Each number is 500 + 50 x the weight over its row's rms, rounded and kept within 0 to 999. Layers, rows and columns count from 0. Numbers have three digits each. The size before them is the row's rms in percent of the matrix's.

# layer 9 MLP up, 384x96, rms 0.271, rows 0-281, columns 48-95
108:490475555497473435490477574473513497516486478385399547513439545474428512440527429411520537522499435495512498446380503483357582525446430545475492
094:504478521433460480441488529498518477452433587463528476523614509422516519537555477448459593513621542514507573516543580545575513529435455451490463
095:581531550543610509516499504479556597476551472526479441539466530523495539491463521473459517475444472587524558536474457477571464568442527495381487
101:446403602539520504518506558567443507570460553572468494488497495601506553517524442586493520511495474492509533533458463495466508533570449534375462
094:440506450457534493552520440473547449477521474601500432522437461536512434478501421403510495446540426510512542393491487499540585550453539543490424
113:475552449538461441472469500494462506509557539556428475467412518517500516431430494535565636426583557487546496474423617551489496445619434477504505
096:502529515399417518534524499500529553466484478518484450535450460458593505424520465517405481479411554491526580543487453500570440509568478425582528
098:424531501502510559591596420489434500542479481504499540464511491601622521515466424579399648486487474454462494492550462402438482523492452446502436
098:531469419585512451589584511531492550481534567495487593494509472453500399536544508515516534538498490503539565591501491535594456421548500490404450
103:517565486429476599525527475572489546527575411540502448533437445499425467564501470479525532537451463478503579522513458567396435422508617491418467
099:520478555445493556507509463523459452483528536518519475443596504552508425584418535413423503589457494500564475558485525593502497563439494503541505
094:472410506534514469557442481448499450534518592508622487466491501365473447628509426417454476539561438440507470511515432484463412497418527501544476
125:511494541423435585511561528479487594495522506561498423530427593462489543575470527491523491545493469485460547550642535524532517593496562524510553
100:547468445610496502490567539543425528541526491503540587542576501519480538499437410451440546493447377537451520473423433428514493514504486504561424
108:533541471494588580584501581532503480541382528549548532504514471502528466511471498465486547488500520406591572464389526469457543481508416427442450
098:573447470497516436480428492510436595523554583536517473497475431513399455494504443456551452443546526498512491505530489558548436533472461506510619
087:505418453436505435576532565524486509456489507494469560582541513453455491490461461487518490498504550508521462445431449521429427490545447492494474
105:470519466567446528513546676506571525561583558502479535575614412516535521490475496447460448488557457461525529453553488474496528491558587466424574
104:467485511502451576444548488489461586548438497490502486541526482627525508567487446501441472497463523416568544534531671474588532527502440529566490
104:466518541501535517512465535520484515465513490569403534502471542493491441503414483571590484479458405524496550508532534495501482574461461505503557
102:351491478450519481470499609510481449463510503541456454443547532502439465472505652544503472542570553489481501528583583449508524535491585528516488
099:499476460506417510515515486540451502564417437574571480448471483543486489508486360440548437524516473501539451422466511514450547502386462522457543
092:467516499510528613573568436454479512593550495549523501525543438439604525508509429553535449565488534544511453476465470482598504441478544488526462
094:484491515474473522490491523431480556435498520425498468414525489552428546368447383516557506394443500496521528471536444405608440573430480385501592
091:460495503455461523490457556489486356437469491501520478478587589530485541584507512497496568564449567485543535465455492563475529427497506499466602
099:487487412516458496521517553471501508479496498507566448480484523439476510476476474467544595513378433475561554524578476479442440529505462584534545
106:490433456429521488411501505492464552549522504416517538597506521552498511476535537431527451454517488451490482519527571520484488467527479490503546
092:454506482505561530601524458555490416520440535466377507579465520540490511422536547470524567521544452494550532458434520596463488567546532480564507
101:465436486442432476497553476465434453472442429573473486519533558519461571480444493478526491568538493505452471525458549506510536474490510490398472
100:607526529473488509415450555475513474514475506549462454552404540366484492455441421498494483512512533414482520476400415521481557455533550518473481
102:492514584456439519484486457481586479510489482478470572544494526524505529417402501443479538510532496538562530474518496418520615449551570445565540
099:490529481517530551565468453527372498419535532528580498505486503538578456406580511467435434541579485541531585400595558481500441536491432501501485
097:531520465568506498441496506485520494438553455487548432479451498392498559477545419493519463547498411500564523586550494505536500545472464491477373
098:507399464498456502526565503508547533492440404472534548544475458560549479509473563568452516517622450524458398494479532495567433463484533524528531
093:506509444454556496452505545518508483415570532478481497522442496509397618447480609445545460551597511379512537440481577511522562441511523514515475
099:511513454543579494468495446528503529470559606423463498534532496491576543481546472437420427448450472496543421525507515478515600464486452527389461
106:456595442547546489554502546431479428482625537447476474482477415461469591557601508539507460481621469450517558489448579467468544589507517517380553
098:429561477522526524445480503498443533507515483482452451523423517443495561536510510501478492521424473540557432409513550540576460440524585551468547
107:500479604614433535529526465537511513514416526434501464493341474555412496558543474415548441532486391550489561416515541522424588525553438473512532
099:504469454548535476536584447524534515457424529494455483429515505443488504558535435480476466538492529491431492499496486519496491386486567446461537
098:478507435464399540575516595511557435441445521467482479451521634553456513440490618489470486503470517549477506540501574507502446518522533550443521
100:591486553453533424540454566548479389516470470524505517471541514484465503421475664473458527529507581500517480460462457550601518467466459504490551
093:498541555522520543460517559436475506488477508452466523443516476450412530566542564458472487450376406572483479525448551394542551609490609433507405
105:495579619506513496515557578358530490458427427508533503502419544520469483431527499488497450377448535509455556486551548569609532435545561549473446
101:551573634524446523475540544555554399528504524503474454459592486495524533562401526456442500570521415553482426529503451550536481422516502442553578
096:423482364584459570484486411563513405437536462440521456508509504512483486402541463459439614472425495432548484427556507426471387522483517490494569
096:455445429519403531501534536480556521473615462588554440488471513540473496576520506481486490445426539518513527536533489602496491508435511468484636
101:521500508488556554524502508591454417531446546499465471526556556498513541487505576568479447520442486492551566491335567503533489575487580516415454
097:454505452492535560441564543469474512484496465465520470449451537554426535514463513349477439470564515510503654517500420508506471557460573527484432
099:496520477547464514534540480518475463461505562483365506492420484518544509438490535531544601437563536599523439451355511534578487523434536566582487
094:419597542548517507521475468522447526588537398409499446505497523517507512499528498566552514499499511490476540583487528551512516560559535526414429
107:514514423455435543501442477500432500521518530502402407507448561522547524446410514483521534498481533530417493544519470549474419455525466617564483
102:513450485477523546488427478551517460456472552581582403479469550466483416550529472416440454478504406389567491467528522552575484584553414438492541
096:481515552470515506459543660439597514486544496486467439527463500418399479446465524485413510514546517604567620547533502573457463490512478450455422
102:495525505458503496503468431591558496486484531549520472612531420414483533441421453449475518496480458550588414538526433544552460541475513602539521
091:528542539567487489510514510594472456504505433524491544509420529612481541458489457627496494565521494411501497464558536491495413506430439535507506
100:536449468474536497549555508452447559562433522450428459426537554475576549521435551443559556542455568522484524543454431500556564525500412511478492
099:400539532518546593437459578406468545513545527477377522529504574610518479496552423510576466455486494518443445511461515520482465543497454492501405
106:421512515531527606612561490496495519507459450492522426545444447457468491454534593563533468520444503465555544539492497524483464463476533580518473
105:571507517466502595563442435489498511515554377434485577529503518479605539490421411489483407431482483609508513490447480461465556486470503572403492
105:480533490494535505508511525479415381624564463480445462446456519483488476523550498451483432464492540508480465472435513430510546608518508446495428
097:517487487553447430528525515499527492523464510442523491540464439461556481397585591400472401588458394521486430532396531536534363506466497581502517
100:545539520473397490423562562598484476426542540561529459535508527450507611465542444482400529524492482498515495538467483536464463438492554583437492
113:510448500439537496508583480524569564523426535540523518523453566610501502566498573540609587466545493473505576502455647563528554501632446493481540
107:497528458485499462497411535580528448443549612431472508507519439445474583420483524548458547567479464464504538492449591505420513476515500373543474
097:511517492429512510528460480473457547486517548465510521429530491510541497493555462430536470475481416447401518539472457535546537582533516529505513
104:437479396426464557502472508460524523491514533511508506493488410466445523504569501537490579536536443572510545536494542506562477487587515446477537
095:506500503435521469540490547511496525518480577445436510468442386532500608499487489527551446467482468547518521597544557520555420480529506506445416
110:561483505600456508480482487528382591488539545421598477498356478532458498589543455511432520502598420435479539457489515497501508468473514568501575
107:437554519470474429460510473557597470520499510471366515564490462496441496519487471528380473436497452466493482584431562467455541520534646459439515
108:490481512429518470560573407484456532525432476482575552508458545548550527438570543551443504538484577520454532412464473376468414451480474536555464
095:529508509491488562450401586538521535545606512452506383590507479464525539504530518482506504501546556492465482444434490504489456571480568419470460
099:550546479481472513477393501510562573513465458497532476556490457473517433557502493491507462464471509553521501520470539477453475538595474394504583
100:508513577528530549471407542546402511415567446514414511472395474513481496509472451486616457472485381549541542525502472567546437499499481537505527
117:497453559459549497433517487549471505515517452546568449555507528430557523579488624472544504541446424547614495478398444479342519572530459537484517
100:497471508476416465546510531568501517504500529550474444407401466567435606490574507499575462493503418565569479498570540459535507516472566387503582
105:527427520503537526501488543536507502471444619573507483477438465579540462497518437508422457513507486457443461454454616568469517420497525456526523
101:475578454535451469545499442462396500473451444470479435606483587518566490494537408420514440552434573476509525398395519474580532456452482543448576
096:441495536543529490505575493465487432460459529452580437540437468448452411421491447471414515449474494514494602605498459462462471471464552556580512
105:577585447504448499536558425539426531481535501591556557510499485504508474527470446459477464433511494530539502610383531485568489500516554576539454
103:463497476512538446493509517543519534529483615411522421523494520474448507466537588459445470485526488390594475572531427496556470505569407498517410
096:555500430434513507451542490436549437463456420491577530559585443454450540507495511486410415536508487433524486442541578537501454445499457498474456
079:502469471516459457475380575462496566517468562511411413493538514503497507604540469448441457453534440536518505529564554429472534581513492407449463
095:473381474541560507605495503462513512475486502424489502520415507533493555414379467550459455443407481497545475480544603472431442448482507571484549
098:529484390496455556461510525407487585577475538533513477493501457398556504527493504500581537559440409559430544461485451519465423601489523594475534
103:471487520440439602487497467525478467456512595487521538432522536495557436515494512534508529505436527493594499480597490548424514558540454454469586
095:411424449405521509518451534517490406492511507512505491544539548552513458448519400487543565487500552530500515528496507516499536483415512451520518
097:548490534512356402447535515553515587431538431447453510509501424508398556486537548533581533583491536428571485473450409566570534505418544477396473
107:512442605535495563490522449503423630384492559512426489456500438483443533480578511557437472494469484445505479616427572457536489498447567479512530
100:462435493537489551505430574480544449514484489465447524528470511539475523418485484557495402435499521481576476484408513477475444412523487471453466
089:508607589452448595632448546498575468449541527404551570508480494552436554512546520502482500550522487491472581557494555575552510507497552526606392
096:575467476493501479430471497485496525438616501533581479564504437643492522546417609386461487524467507525558441549492514516541386455500472499494509
108:622496487593422518368570502503452429549575549463430404482430481455505510519471516537415504477497460473498472450443525428478497542486532514454438
099:429481481459583540533494490509404491510418476521454474453562451475503552501456494431564570508529491370538524459507499519471435475490501443488516
095:486511515545513538514411525522494395528559442532478525443593474492503568494504447541543522514525529529542499496484503551522516437481601572404553
101:527476453516491451517432536480457545364490479453452445522542528550440552565581542417468534448522411538577440438489479520503484540466523545577533
100:557489476529534485535459560526464495487560542477531497505426444603505573527533511477483451549462642420411505554444488486447427528451508483481489
107:481498527483614507444453539415475584489600546491506469568448451506508488555501451501479499537510525513533479496489533458448507493487505496483432
105:489549441485554502553454501353459492509524518447336465544514588403558510458436464515511515470450418549590461463511499542550470552503520508578518
103:443547497474522538572445491409487484469512460612392523459458516505517514519376447467513488479516415562494480474482504467415388550565561529552579
100:461502503502618518443473467533503513565469440484502508416496503534505495592561469555531588572502532422537508569472478495484529417409452478495492
091:436408493587495532526451476442485545425500454511557523436427590575464519386489370490553438522528469550499489433463487504473503411573579532499488
104:533572464570458471522502556385573520517470460445616484543478547539505504505373535397440490530401390465457496479495580468563513467543508440492519
087:485440511463511550480510504395537520397475488479567458482459541519422469519484499581478419503487531524462570527449451504468573595531541493563453
108:508443546494494501540463458569481547505460469553547423492433549424462571539579438435479536513505525614407529549550417521545506498567559450515618
100:567546475484430509480503520457548493622540441507518473549584567493461458493395563519428499491517435423537470452503472493608426530487558436461518
114:512489498490549486583537447464666531525448456521564449491437575476500527493538571422606519477500510538482529557455465500525526506570504483559435
100:413604454484508464411487518526519534509535590503551432565541540456479417526548493573468480509546507538517514491519509394515520435423581468518497
105:455546487514477459529558479487495432553573638556394491539542435415465491539466497397467552463481459532464471513467504533559538440396581572466519
099:497489539521434554487558470529494517446454538411556520518512477528443484482575490555470648493510540445526523518462488517417437474479491508528516
103:393484566594442497574487512496505486526437574559494517498423538537510496392518500533461493532462452510525572472408545545561486472524543454508516
099:453450344534484512589532474513463547538509526434583478433483407508464656492531486508600528515378496509465502492448579506459524521457540498546531
103:517463464518491485578477508576448479434488437476515480504455423493541530453498489427477483554457484479411552492519509482514535505515573570615530
106:466489501496509513484418520575559550500484503527490552552441572610517502495447452611550510458461426415559565447484559525419477464569451521491464
090:553380467515464446523502480558559557406499551595501572529527428553455478549531496551563480469530630569603540457444400462503463474534428591502540
106:525412505470416531499541485479496537493414397504530510516580399497503583537424529462505572561520483476449558426393407409477506498534531566508557
098:457482478535507474492662601530449499458537513483424530585481497556483494402628436558528465486533453504538467481481481545487485509600571422511587
099:515445540592451546497503509465522416549502547553528523508519429521493529496424531506548432490481373467448604465385593418560486513504467536462468
092:452463541528505446477438462474444556440608475490469457479480537473476440583499425428540471489477464528552522459499517576550589421553479567516437
101:456413534434505623562597480450596519487555471536582514517485461515533538564443483527468541527449591601514599474525550489499451509470557555499569
104:489497442461486522466529496499531364489449554470539475442464467489558442524536479453511475535557524503550493495488536510542470512498519386352553
112:586594506447508481597556540489448542496455562544537472522532489550510560510469502578522514449538606530515585427466507471488547473471581429563504
101:425446547500528576537559493435568449491429494510517572555462479428546436511397493527539507468526441502540550604525522444501468519523490538541419
102:469372433476550500525463536461549475452493439465443463506513533504606453411482531518562424443511377460427539464575442454378523440442548446525537
105:513497477572557473505496536521530515537529446455442470631499439548513603472516545493505468614474436541470528490499605449500522517595502532414517
108:474478467497473521533432575470484484450507591507521533454518493566516451431506509446615552420513602426520534390445478475526563392467522479486536
102:526477514445532600481517516463575575538501541498494552565519486535447456484552557459398497517457446500548522486487489440475422544511455491450530
081:498482506491593450434537553494566515415463449505426510525517468495545504429594434459588529495562426609519497461465537466377516553520464540446499
093:466529521488454527606516499560483459515470508497481432453470621555514483495538567509502431433536524480508587432456442443488507413467472584547447
101:554501581445542462531524533544486494470455416537504433477539496588527603411548468480524589489531490503539470463435516498505539516468503565592505
111:565451441550454516438450553500548538472522543435528489510591533528551507449536565417568419484452470558518454492477445478531542463572486552399561
102:514547518486477419500520441479480456495502491539478513500478565418458558501369572538446507477413499510494565523499551506536410549466428501484441
101:392480537571433620450519469540523519518570503478465527462513435541533455485538550471424545551423462491565557500503527443514480545556512514473538
100:416549563542461521532452544559423519475534602623504540462446510520563503489518409516462442550483446555512521557505480429520502426537567469516527
107:497491419513474423451478571400468467496525562544462411465502453553481546467532554471525436476515445567520432519444474487442480505583486538414517
094:477491478559453521539460422537518564580547477526493581529539447489538485335476532447543549419514493454519415530503581388483562441504543561499563
099:421484507488483436411541590501526570487595476514487547550510507495560508481553570438475495432464415530447474468504571556463532513511513435439490
101:513466526510553487453536447508488474496525435548528464586443513467546597483483583461522525499578468436491512554536425424501488514504445537568441
103:519492512451453617480541550544446551440483557431521426433395523479484503507553510563473584413464457508538528398461475536451501437482569412559491
099:426472432517440509446566528484574593510525545456536469420466518572554546454494400469489486472521512519497509553449425564478537498594537462458562
100:529491478395471516459451430431493438549460490419504529482523568444568491505476480417394556494382461504479434460469431488410555491503560539465451
105:477481487421467574519492508507585525457507592501429491433448505577424549521626532416542510438524555392544482497438491507454535499472490490509474
105:576477429513511411421596361488496453454488410485532393520389474468436495458612474538563521557507483501483500491522522533595477480476520543556529
098:495476491618466528471445556521499558514527577552513527487558468530475478525492521543562587546507543450635542606544550495561493567509501490463530
110:492523537453460561462477617476548386495568497468420428571482459578582477463420492424490540558512446458487458468536555517452526453523455561486528
109:535518454535465509421442515475441489499505463504522570453470332488463480542470508491455480515441493433523507400462485514504563526616568523461521
096:547485558534411512528463425505520470457486450552433538676550455481398444509473490562563597452484469479496480387469509460525377473522493422444401
104:552522556538612513522502442543518447608458530439480453510514536469514491483401495532574573444537487429529488526431518587407455390509503533546632
107:532582536500495450524411527412477594459462492505545456443489526551576471543575489439455481489414446417533594540561399546469461487464534434424420
099:473491386531521544424525536540434549511483472440535464638575479452467588526503469606490439432540476562477453569574526482466576472494515522524528
098:451449612434533422487515473402393501565449460462490554528454553492526554471547436466443443606566482537521484581500458503450466523522531471496452
101:508566589537534433520492526538399464463579394554547475576498559615501475502519470562486577520501424547519548560395534497510461549514531568459508
100:533454533494472531607525431472510472375525459582513506480417518493488573402401429501504489492517410494564495526506481421466477422495483504581502
108:534525503488570586460373500427460510580520619465500504473462464508524592504492565540501472449550533517562466485441544531502547402532421487402503
101:510505474493508511577438512505529440441498460468499432519493495497526518540533417501500445510523546510515474603549488449485519531527471565474369
101:443445562479528444462570464434475461666460494447460442547447440472513512423547522472561462503448517535466502493434448517464478547499533524574473
097:425502539509476521539460550439451542466537424455440483446463447474487554580480482446454538497514489549476452513480591545515468619484492482507506
094:446423543486526465440497579511507495453598523449442567429536393425484572486566525532525459540481561529418491465508488471527467516477533514510494
104:474502485571496496595579527394494513489473597556543477493545537514510481598462525471409467503468503546464602451503529531526509619464577468434583
101:570447486490489532517577479592565478519462594474487611516518494570415519556511494446521518522561536423531571527543437399374540507419556510486586
085:427539493572530544454485531511558527446434475373524472451483503395463394495457502504486533435498534488507566568523484511582410457522544540467500
100:493578554437548498593582449518466500537466447450375421531519400384549529455470578456393567502525538568471582488477521476477529508472495474512443
103:443453487520519567493402485469489381489509527537487578553568461607397434474477488437472475544490416505494470550472597541492428479456491489459516
099:542404517442464589567497595466497459479566494526522468424438383534462430463527501519539448533528478584522535509551490500604542475538513494475465
108:525497587533521483558483539471523459524496626550566512441489517537477605549615578500566507524472521411477477520429535491628563479498516494477464
094:530594532484464507537465491436513563513464520449412500473402462473411558515566483484412592473426480454486466473551567494578477522482513561564506
097:527456508443451427493523503515536600411482575441483548430559482541542570445477467509556459534534572436472576562483469497485356470544470502481540
097:556433492489509369514357425552505503454446551517571448510560460555447521532510578542524531488489468489473418484474425520502572471546570510506565
101:453577502511493463540594463457535465452457403491582527450562428471516533495426522459481524514523514515533512528447437599534492599414538424559571
095:485470536566436574481566601575607471479413481513412473519424477429477424538479555554512516454555549499488419574388585473526487538557517474473501
106:443470418523480420496496558540539469476464435508547425488473557467446514409492518525378352493509488473485549569497491475562457507509516579497560
101:600527514459528423545560516522469426479465388433554415561510562534424473486412482592454570492481528489475560493493479570559602372470548586473513
097:510403472463508501600401506596470543456496452442512493458529519475403553489473499339462521505417488449440418463495507590465632522515513529523479
096:476488493469497484503500497530553373407469519523450482534527505564553505561579475543511504504457569484498571606463498578573469616581469544470573
099:513543465553555540495379475493512439460459476520439472482495432482514508502481491505556500563464495573491499439485433511474433460520444553470547
093:513501548512489548481429478459479511469489486544513483505438449542426434470532480489433496504453528596592430547496413574507444567616469573445518
099:511485527520561566453556453494534527574501476408451433455582470591508517575508568541573496632478531460474476483461570436480425544423565450536404
101:458470517488532535541499532401596490521464482550516516534535476395567543482407488511509448528503485458452449615449497519557426536583575448490572
098:484438519479524553459473420522507504527535428501522495437443578531413527582535548417538480545548464567523409599531555570543464566438485500550591
099:575471419525486551530493503414485445461542589437592513505534427430538496533559512520555448581476456604549523515524526581561504532516457535471470
096:522505445466435565447494510553487475568427614502508535464491451484509590544493437507563546492451540634509473491462392439465588480534478476469540
092:548527498427612490601490473415469547504479497453490489506465570521475442469503552512549427527471423472537551513478492564554475548445539438472445
099:509544428491406452540455486438509490586510453441502526462491554470580481495550510409566450388446547445538484467415490445447459535560527526447522
104:506499406478554561494520543536455578501489393478463503551476403465357468464473427614533536526502447406500563560481560529463512456557458490546440
100:553517541485575517363585467461463527552525447557504518551489540569370501473472471541512565383476470571461497581470463431412470512489536539514430
102:466508508515505440435527519435528462532522556564519524509548500425573454443519408593507531575431445531577520504437481465538586381497439568441515
110:505474619553469458410515473526485542531492466446545462531498538544531588565559548463474532537524470471536528407479457516415557462445489540519500
102:469457535473457451515611522510547580526493501575578430436433505487496522445478417415470476485481460549441457462497470516506453503392514513587446
096:540517539478458475480477518550515517462450431584525587526587639531484531505540488476529588457415519457493548454486504538611434497507461458502535
099:527494463529528508504503452408479476500505505501518547559532430474568503567523419548475477493568492531561397587459490524572551609429603499485540
088:502424525576484532571443491523435471548469530453364425585527488472536528464409509561540480544397521526454548536511543462498512537491482520536499
092:486577444473519476449471518541478514451512441474370519587530545424483455462603503421405535552454498497508557574520537434517488476540567502591446
091:549520483394511480573445528502496551489543448553498473485479528515501435455532543493507463430535520589506422431481440532428432575436517526499509
099:517496506425527470494429432458512538533443639527464544579532402609466544462465492519365470513518486427509427472521479440406493534434508484485470
098:558555489423481538564471524525477453408482512518457539618476519412550576516486564535447448434503390504493547500517485449370491491430565535550507
108:534435543473509557460461581463563592492495636563484554433497543517521537558538477506529514510468587430456420542495466483469533583468478593578500
091:526586505496524408579558473482492557544538500492478511416426499533475474436510504538455543472523510466497557462503633512504459563541495534463530
102:435474460459610579554493507513543447585524507483530553450415593496549499396487573465500451480555433535409428481472454434441534384440591439489490
097:574549502449477482506459499501571524427527514481587488520440486494504518452471555570531465518506508482544508410459537465472404505525436498575540
094:501454495432577439526535469447471465507541437342459555502556468431413543464425519539417495550568469453498487422597535449501524552577492474534488
098:415447513570500504459472519442526457528545453500467516538468419555462443496531496500457621428518473444561485519448506489451455508511478493509492
101:489539507467556561457449598460415452503489501525480478512432539484383474523454525456494510451499489494613605488471567475473512527452494477483535
095:529372532556387512443528487469530484568617558509537454472457557502465446446507524493468447531515543446543520479456487569507545563488517454490510
092:462451496552462480497531546501544451438404514594523515405485457483609566520570537476493477509550555493500529409464503477434370429465475520532518
108:558569546488531515484509563481480460532426508510451434635454420452391542493429489449583564504485441526501432461487502527505527564506533553492500
093:555551420515571556500462415507466406454403471422570500452531491452497532502452505449450488514401494551488607479393431483545522453493458472439587
099:455550428519478475389495453517559481519513424502449502422442536510465651573472563466456478473453478533555511532529472465507507574428475507543521
103:616472501439539474557504439535466401604570505441488549433463510423533488511470432515560516500470480485557552437450482506465513540500522504418579
086:506464500506458436478493474451597528453500487544529615481504435446540523512550446456580472412488484497575462410513466461596466416500542512442474
096:509520398518427527529526502385518555508481489390567492482604476392522539523558611637449404448478444536491484491510543551464499561562507569564511
101:489509541510487421461522564541596443533505482466463508608556464474437544435536505440507489555413497450490484506528580562428454517452518446465594
105:515368489439494442560459518495425522491395534445501487464492532588384532510549548550610453525455535563491406487512497481435459486522583496483502
100:567507541526537475426520561407468549551552493424464434568452502428530552515549431569552516528493461425558454451557582496491496528468461535517537
115:523502513434539485509495500396632449514481490542444495413452425506516548486490525413524449409510474496537510514417457457430586525523508490494542
095:542570583512569509563569501559529486472496453540496453528504528466543453431509532510455558513460483532499366515446520453522373522515486532543547
095:511440509533497359595423521422543551528611544508489544452435407532470567464525477548471520460498469502524510417527546516371424574500533510485400
087:540561531485469553451427549423626515445445498411561491450473488476493520498467594517512500494405494465497541492447560532419500548511509508538524
092:557577432477491475469544433504462528439465496474478454510519554492440478552585442451547496511514551522464565549483603478381452570466515459519635
096:432452554503544523414498504497430595567508503493454515513462451481466609554492535517523596605505504507410479503504512462602545437494574431486459
110:532540549471514536561541430363444466538504504535518595447507474546574599481540538379443424525493509547501560438571410545452439482511500552532508
101:481417460426569449477516497530526492499406460488504421443446500571506487546519497514550588515462508427483480600491566513416470427499432477447485
104:452443545503425469385489622600560438486502486486563465554517493486611499517530501541479575416485485523495484610458492477540445447453560525469447
103:486428506591480391427492504483487535448480525531487379516550402435458457479557464481489519476500502559546485515445577454531575468571635463457503
093:482490548476517606451443515496486521530462503536448542466401429508537541557507555474585435437505439485453501567619523594553516516469518494445540
104:512515507454604546550441544492474461509455548434587536506520596580513509471471501546578491502444486415542502440506551515450478485587451521410555
097:438521495550519503580481426452542528545581460482442491451490479517484537495505511415337480517421516518442494419547553465504633494478482462527410
094:449448483540544501581519461534499498555394613529426501495544497603508505446420559411460449499533453526471431470531594464445524559521399508509453
087:544524550531530499483495478450465482549554569511506522550511485449570500388482436447453557522453584462462441453527438485571507533445546510390570
100:468518544441413533439595473424524541378475491475564537600439415479543479448526479499400546456450466535505486557465545494511439473519508419478465
098:554482560557543539483493540524555457426443625474474456476505510461499605499544440463541575510526516534515548443450491479454448478453517418494551
098:489501459444450552529458478548465547486461483522420562433466553535461433431540517624461536462513477489484453492594507582358513498540488461469522
102:471469554444403431406484589550547545482394402467549484493479540446527494452527427451449446504516453515483521464509525509613526448492554561534531
101:572575488570469469506433555497540481460523591484472504485507525390476540461563592504410524531529519504439544452485566553502558536456490497435545
089:499475484412395397479617555481494524477487574528467541461461606491436556507480458500451469489448523469524475531452457480532449528495583472420579
113:551512501512506596455507518449457546460511595534522444418427499553409506442505468408532445509505489610566449582424555513569515525504502523502526
088:547493536560474568473502590516580510411517404503489536525589451520454507543524545477422495508523414516525520502475508489443594520455507488499562
101:534527562556570535566575637473539425474376571531555492520495455590442455490455552549461517460503533544494434521461528506460543567510595400489457
102:393505455359532448524582594518503467495518505449510518558486477523550520464406550462535476505494504508514543596433511524553585479444453537491542
102:558548566408493515510475532429521502486570481481454515471560531535483527423464483566539548494541438411442479501538533566609430533576469566566530
100:697541525544561487567446428529567474457551481464500474498490476393494469523418487427536465580558513487554557559485514487494472506495528442347501
097:601478457530543467463529432505559475496443579459449471518526476499473482570476435362537510461430441504537453449441514592488510498608456436489449
100:572473463519529547466455484528454545431366493531454494536544445419449463556463542494473500523566577473462529484479514479460471521403513571548503
090:564483493528535524550512545529524469495532582591504498568523535520469511536486485532441526488391482532477504451450554532484473557431518485469552
110:489508455380533568514543585550506533407574500435565434504447462478516441477573532378494507526553527485574511504519482549530485457465556523525492
103:515421532590458511482558455499600521529505572499511550477532495512514496532557544457450423511522521527536452513599431510534447572545519420505550
103:542534517558548526510432597495504559501374548447381489501492453458532560513465568509504546447404532546537532523532532491485444484533465573500516
104:487450530493440480503494515429534538568503505563596441521520599488497416555475529483551503616507509482479520379524507466407546506435524561434527
110:450535543529566515507561509431505464482475547465471593483338495511534512457513489543447511570515477514518551515487534473435502374544453496554529
096:423507565465498535462471549414508551592508539497493580478498485582439455515440507448564539501407410588468445451463532509324441508601570445515532
101:466529550516458488533465553573499484498542449496503449497536481535536577498507642460565455512522466529584548467578503461449577475469491534420500
099:459516513502506451507508565519501578554510419510547443441487463348517641384481437454584547546542515508480472467603460485452593531386550477491446
096:516485448495485509525508457454550507551432469437587478495514440561521432481476449564520511579485452449485472566524517616512587487413497468484482
095:552568495469514473482511633477466554495511528389466422498522501432546465486406479435437481564527480529458532529584537493560498521491476494560472
098:534382471508514580485480510447498606451489448486553516522516529507408581514546605543477543508520536480578526490494449467513475607435511497465425
117:510512605396486495512520524512461524529509390493443447532445430480425552541494475467549501578523402478496570490551493459527385524519489515435548
092:427416507541522498551451543436567514495576547492461501441414546458610495455458500470570517490496551443463526475495529520471496480464482526503502
085:521469537535510469450440435539474487454522580446464535554504493548543478516451430377423494542473502560606462441513476576525536494419561514456576
095:551561508445497496489550469438490425478425554580592501516467577465491504455420412472475471440449483563516437522521477469528481559525595417477509
096:455464529486489492564432552512549453503447553642576541544570510454552486463543541570466455341565457532551531520544581584503535529489556580473476
100:507499541493416598430481525502511575437489503524526535652351487572481483527506561487625498471394505531504528489575537501454551517513476505522519
101:534485496541552547587542542493496573480519523572519559528499625512561414391450452418455533529460488496543611503539531568452495418415524540540500
095:450504463572484513424424540460466560491570524478498476482491488518561608500484540538469465442516473562461447563505508523511394503467565468606514
104:538492543535466530475508461406485459582447485488546493434497490524565649503487441418550511541494496501581539572444536467536479435461421514496398
105:452440513493536412527577613509543451534474510515543521536457520488591499516495480480533573478566471527571495489451507520489453541471542504501530
099:451464520453559540460549441367488450449369381506476501511562491491580567548537566501622531531581479533464496564516505464469544411520467483475472
099:504405460539487486545565591471476449483507520508610433508501410480517493581508478559434494564509425586543525550532468532502551428545539488448519
094:580498551536428454446405616493447474522509463566487457548526469484501545441465493455464439483436524445497490610436451528501528477556577474492584
095:441516529478512564489540558502561463464468563455479531577502500442472509479539441581579498528444501478563487468469510365506499436527536492585488
098:480501469440593497610471447445433491517423530569593474487511519478457481502600442521491507467509511520540483557571469505500511563404608496501493
101:373505483394462558380415529431567410487470542568449494505480527528521412396490583542449482476508528530565486540461502507485438432479548492585483
103:468542362484537597541453514486542475524394530542493447548496515440476480462538472524503409489543469585455416552426552477427547476570548452489471
108:475560510560505575419429546451490517496515599562523417503493526539514531551510427446430472446533505485461490492471457447471487461568526525486543
099:450393528399432435377493490507510512478497494528537490489442503483489532468377488513516465562575590534516532544554464536462502426508445612539493
102:487395460537528449487427545350541503443537576466531625511507537467481494467553542547539475571432492480525586539456507573477536501512567541493572
101:508454470510489480509467526424508431457437480419443544418494486514476555516472544592476466519442431460489480537506630509433383526503505426464452
097:584438501524457610542454433428551428513493563499597593506551475518429448501465452494490542571469553511577574489530545436466556444526472540519528
093:484518507474460447513560461451524576535498425419573435477398519540421521475508490516469520551553501394447552454451522540479446554540512444562544
101:534487552509457465531494586497491434546566561497416481508591561458522495531514517530457497485502419536452600558506539581515601507421465521506528
099:484574539514489504575509518459514543525448476545470357589483564510465513507476561483559542498565511483607552486451549435592402483546521514483475
090:392470483518512448505435528501449465459483613574448430481488534488428541452421483449556476508525456500474435501483588508624510554534529491486585
093:556442549499586448582447470498426457443518480584502549625474472496406527503509450424465482496547477472437475495543407520506449464532543403497498
100:511532586464521571548519504516536485579460515444538416540531496667489474501399408512475521502481499497526484603469551437451449485530460510524513